Part of a small language model's weights: MLP 512 squared ReLU.
Each number is 128 + 32 x the weight over its row's rms, rounded and kept within 0 to 255. Layers, rows and columns count from 0. Numbers have three digits each. The size before them is the row's rms in percent of the matrix's.

# layer 12 MLP down, 128x512, rms 0.194, rows 51-127, columns 128-191
102:196125183117032138120067142141147114130120108114158097154070179122109141148134075170101137127138130117117082205125106067122147027124090117083087126124116178077181115110089134123189119151129103
091:163096095167114133148191181080090135114128147112161141138145096027113155089140130102103146159061066136143091123060138122076103104160110145113084103159147108112106120144127156116108153127090154
100:120161120133084094123214116133186153096134151163114145109226168135158104099103155129132103117140140185081112037086091128168163186163174123152163108126131094099187134116096174147168118120089133
103:128106117147062111098122135092113121145114175129108120209120152131101094144129103124115094136164112137136117079112112110082176188167113121096126119089060148107147168191087119125111092158112158
098:118103055120162082122140144127132120119125090178103111117178118149079149115113212122136132183101101092090098095154117084113118147127124093136116141166094169110175174146133135067154186088143073
096:094194164103026155122180078082152082130143158215162154163156138166039174138102140121123093089113164210027071105113162121085122108124189145109157131144162111180179118159131104101110151136108122
095:151164113078130089122114167130111123142078120115142160077131134166143106046069113108132092091142140168125143128080194134046098103129152152108138121066104111107171025172083113125186171128181084
098:094180098120134129137174118094171081070227157112135126107084182133133113083186108146126123136113109103163067114110135111084104130160123171121088127131146102096159172105123125088167117114128134
092:122157126108111122133140139123111160110136142034132131175168135107109124114158135160138124111066130153095153137109171123129087191065133099127141092114135183165177117122092099098061127059160171
100:127138102096146147143103131100083105084179118187100156173105086130159193162142127109129094148148144134107114119171131141121145156049161110109127121077148113134147151113133157148144126120097179
099:101115102145117124157103133185122143171104164095157141089131086136099117165150123103184126094089132125085145120156141139095107173201157162150123140068070115123111121110115135154107186143135160
127:189193139152172110081132104148132135157104153105174107130140135145155048121087144142070166129092136098184187150135119102153132139162179147144090224181088146196104123121167107157140106177156129
092:132156141098126152118104054130147117124156151107148145127098208101131203107092131177156110120168171145143137084148196149172110112097155093082135124100090165148130097114149104077104104106160116
105:136104148142129116108116112069093127161135054120149114141142142121142076129165134089154217112115119080169108165199135129140120058099123143142121150162105135153056158133210098052188070155164150
104:139130148092064098112202208091169097030124057136135116163088119138152148150126118111140170147109167122129120129132132111181130159153114085106102099122158156157145176135101105143123113104146102
101:105126127077109172159100132104122121130131079159138114169227122128087137149084131099144149160105115100129142147131144070093052048161119109136035109103144082163110134096108111170160145095117173
095:155144207124166087127108137114123170166163131173190137118157106092108144184076139127110149163126192150127170195166159077156131074104137057111118138136154126130181149163151178142166064127067139
102:148151161152122107078132161119109102177143154107131120131167132111110140118084091127116116073171141126108156094125118145116123078093130156104107126135166013120184108170091108090170140126096173
101:179103092109133108182126159111193161137119091148149138092115189154090103143137162134125199084157095150150114115164125177134110149170120116152171137136235043120157144109120156150127135196168099
102:140135154149119113115163078152147100134170117099082109133148123123152109113151128124134157097123172131163115092175141104153098158151159145119159137135181137117186110180116157186180066197128122
088:126140151118111134160104131078135173130106084134032127178183134124086148166093110104136120218123152165096102159144142130187154110102116123134169156174099109135129085135096109156135197185160116
100:119155141097045152081134083102111085102081113117113098173163102130100115101130139095119096060041130133140157129170103099143211179111083118177135142108105108170078111134107173165120109086136157
095:146151163091117074134108137127059144104061139166120076096184168134129114131129156164128137163135110137184159150113132130168154133170130152140149151137102145155129102137132109132183096169175154
099:136127086109150142085092124060087068136059114165160156138138074121163100155126111144104122168157127099110149159129123144117110136099118174139071150094101105131152120124098170163150116115106171
097:151113063149102172119081158194134070118106112140115138066125131112110127187100095148202102105090105106145098079118141156139094169158100088118110152115134103117087170120111063099098174076156161
104:134119148171092100140116135169165138138125229144115134125119153186107171167077136144174097112142128163141153118095105149126128089128125112132180158111158204124175128164074092071127074160120150
109:161108164092126108111147118106083080088133081094073123110154102154125149171123114145106192111091150179148085098085065132103101142110114075138149101111121160130131138080133141138155149174130113
097:126105096147114139060097122075146162169147067028081121044110156127192142161098168103107136175161119171117118166085153182078112097122172152136127156207124137113142061164102187082138143136142139
101:127139142139090133129154101117099171169193099174152206127072142104109140145124133181148135076126169100134162069151185175124075073130115075084117108108147176144152129181116151172113178159197142
094:114137159159102121071158111098099142114163143174139163117118111167181134106166144165106135123114179127223138108189179091176102108142139163124152116082135073180144169123144118124128137147091142
098:097150172083186188139128153170084117154072106096158085136112142158120123135076105107105093139125181184153101164110143075106160139132115153151166140111115185168130089106147135154142074107117114
101:123150101106113066138094117204061127114122183130159106119178140196094081138090144131122121110088108116154104149096129083162099084095129152096116118129121128139172115107071095113129062191109177
093:118107155125009148149128120121172094129150092149086109151136134094092123115158071142097177182155135104156099172100165154161187095134148143094169114100160133148109108169150133118116143155109130
107:110090167108168132175133122143123119085138108094126148146097195136151109149093097120064114092122124098114054102146120132118177068103115145150123118146130171142155149117138129144147151141158094
103:122150104077093112079124162126175063149109139096147153144132131121167168096126132107108144202105117155129101211047095135113140109119097142123182152139098123128045108113139099116072201169118090
108:109098077111108072051140124121156134111110098135120123160170150136160081136136154148138147141086096147110064132132143161134165117113133130125161117123097081062153070099132100167127180140104121
094:091120125138214111100119087178172123101167154148139114115134136171141168137079135079126187052193125113133111126092094095170117159103130134072115136110122100130125144101128142105142143152105088
100:079081113157089145104074162125092063156137148113114130129134144146154140134123149097154098111118171128107142121135098129093147149084128130146152103181181130134113098129100127118102148100103159
101:107126165108144147137159101194096132149143135120184117213178151095160121139134095152106122111107065112150133129093189077095040170163177138105113150133093112091122146194111145107118130116105105
097:099139100125120147131135073102142142094112176085120133100154138112086130125126100170154134174107115082142145127084142130103171128183180178134135122179149091161192144139180174183087117070110071
098:117139072163062117154148060205114098122082183076055153166073154109143152123179102106113098114123126126089116114121121099208129118133151122134098079232124000144110077185190144059119129083122116
096:118103142103147213117172111179078167118173176072161098117125195132113189202142130121144086103136199150140074205135193091083164092094110113156138145144046136160131122110131114118092117097077214
100:091112129152128170098067142197126069191121151105087140114104086132164148153124161130118121111093138126146149170103103181098099108133146176096151131125122159123107091095084105105159149113126131
096:146163216128095100172141108071082143131164116136086146128133129119139145137122139145162107123107068121159138142154162106103112139120131106135116135133154153125158118170105159148110146141077157
102:130130131128182117103111201072095119156133121139178111195155122201082117084143102089205125116164102199170130138194100198072120139133138151096143148100143088149124117138104148159107178137152099
105:152127111089093158127141077112137128113143151117131106174139118106138148140159183114164128135131123100149169167110135086130148213134161160136133151154132071131093193165157158102139098114134152
101:057179191141206091086130144088101137127145128141172144172128100194107182047106187154144117156142081130134141148139143125213121184111142179052165152146129183130124145121145175115103139093122104
114:137250084094140138140145171162106073196115139091081148180117096132119133145120110137114093071111118094095160131124090125158156102144093138133116225123151121094162141147126121098131157070148178
135:111167108143069122113139187095181103135148160142128131126083191102112142100109171139114110141178075174186098140081135128119109129149174099149149120165136155081123174136119031153139107118186097
100:137119150169121169088120121179103059107195083207109128127107094119152142107108107105145105131151128148121143095128133097113118077116125080133161064094096136071167073123167148099093098125116121
097:141139134104151123072122162156056113119087150097117113095145096092049145147132144097130158084136163089126137115138163107131069104126124137136151128066176134135131108096076129103166115177127174
097:118098145093115186134091103143121143121147127122146113165167130108139102125155091074149133139089088120139107164208130149135161123064100097060100122125091106042081188076155160205131129128141136
093:156120128139127147134080128154192126111098075148154070134169097137178134104130163151127068108096122143144081176145146127156152127098110112120051134133125126109099146156105122115152142136156115
093:149119140126094102161090158125076132095106108093162184107124167186126099111114140113129130121070106140116173098083123101155091128130121122125104109156155177118142134117137108116177167159156117
092:136089093216177114085135172104102103111146151094146098170114085045064137097097142134126155182093108121146082096153098100146149140075133113077103119034129128155158141106161117162074162155130100
103:068117159146104162058128095140091046164110158163146108073199067120103195133122080089173123126093081062114089123166183061165063126091198087106116129159126175133095132162070191088112134131142070
121:079122092085112133095070121131132102117178133124126145088140170116103145112078108146141037158098148054116096125107120094105120135166115116153125147117135087090134099190115151106131107153160110
103:137114185148153106129155171092105150171077136092106148093112160106111146154102182151089168099092086158142140148142149134170152100115169173113115129161103151156168193149112165186108171141142130
101:106161070101131140170060196051155098172162146140132124155146095058163128094127086090098154127142118186167114201057087191144159128113212122105098137082122111088117143167123115108166204118176103
096:082147107142113122102120099119120102024099088063115100078126165175145128136127102157094177168137173102116106167069160133071129111136144153082154150165172084126147120111136131114144103130126133
097:156143105176099140107073188138166121151063110056135124158078070139127141148136156137170149098069124143141164072077132069089127113121151142140144128158103114145136128080115054119152121179101136
106:126115152096104164154089098163085145136098174127126039114173088077134148134150087106169076084121132122131140141140118095162110207133137134125144137112145120066189115115125145089163126093096128
107:157114213124100124178092121138229134114131144089145112107108161166080157109098148101112156096135145146099136119091096122120096122077088152171091149126125130154178159142157146124164135161119118
094:173123131110020082112084160176117169138116112069146140091117072165153122117150144083178149128128125144071168125099121067111149115142121084153103100126122143219107129076146134095103130142192194
098:121119142153117057137120167039120109129166151114111168081108150126114127113178160091121136102190110133131054129140080072145171164142188102206146102133167086072089129110163099122126126132125174
103:155160075059155085113092098087157136069144108167140114077144173123195185111124141140127136150101154170153125163048076121121128097089133100158207093168090107098060146141156116077103142118060216
100:114129079144139160128176139149096138066107108128126106072128124141096128108105175133120130165122178102095045094140159091185150136111130095152131107117171100077100089028166140145163141159178131
095:113111133076168130116120110144150178183138104110129135137087052160120150137174113158130115166148178107119127105121138101125141150132169173142162121134203127180110152134063115095102186124112098
095:168138059154174091106129104149115146143118152153107160134091144200126132060126107080122112078132142152120100112122101135162085176148104160135142140150140144097176090111139081106131138138155155
100:110134117182159142112140101106144141161128120081086125151137164194169124111151111106115077150134164144112123123176142130147145083068149101168087145103125075112068130137168097121121154155113118
103:089112131188085138102172116112115141168124138075137078104122155108142125112086135099151172132157147096134095123179114114125139181153132146049149140134120155149090106128132121128120087127158141
100:109116154129111127069096139169138144094152125089098066105123125105131180108124132119159098121132204164138110130140112092114089187114142105154133125122117096187128132146113159153114090138097074
100:123099168186133123162123109139135155122198136138165112081128122178150172148102124149167052083169175145124175048101138120109041082112113117141108138152115197210119135192111119091107141188122157
105:143135104115121124162172098078096019106119132094140121126135113126029071158142106165095118188114107147130134137206051071127118205180195136143122159165121108141148141156105166096083105155143144
108:172117132154105042104196122119071120147104166164133169143173137131116135167157103178095087170123121151075129130162123115105126051095122153138137184184134141103110143102138100145077220110178115
104:095097136112158076074118083154146122043092090160107152175101170117144179168137141157100145187118119101192087090115115041100167185121122131156079164113089120086119176122107115144171078132143163
105:109165103113074084114076165102132145094074099125124074152105162160092088203153094141139110140134170156113144049127082100139142149116100092158171153119141120124136181102151188148149132102116157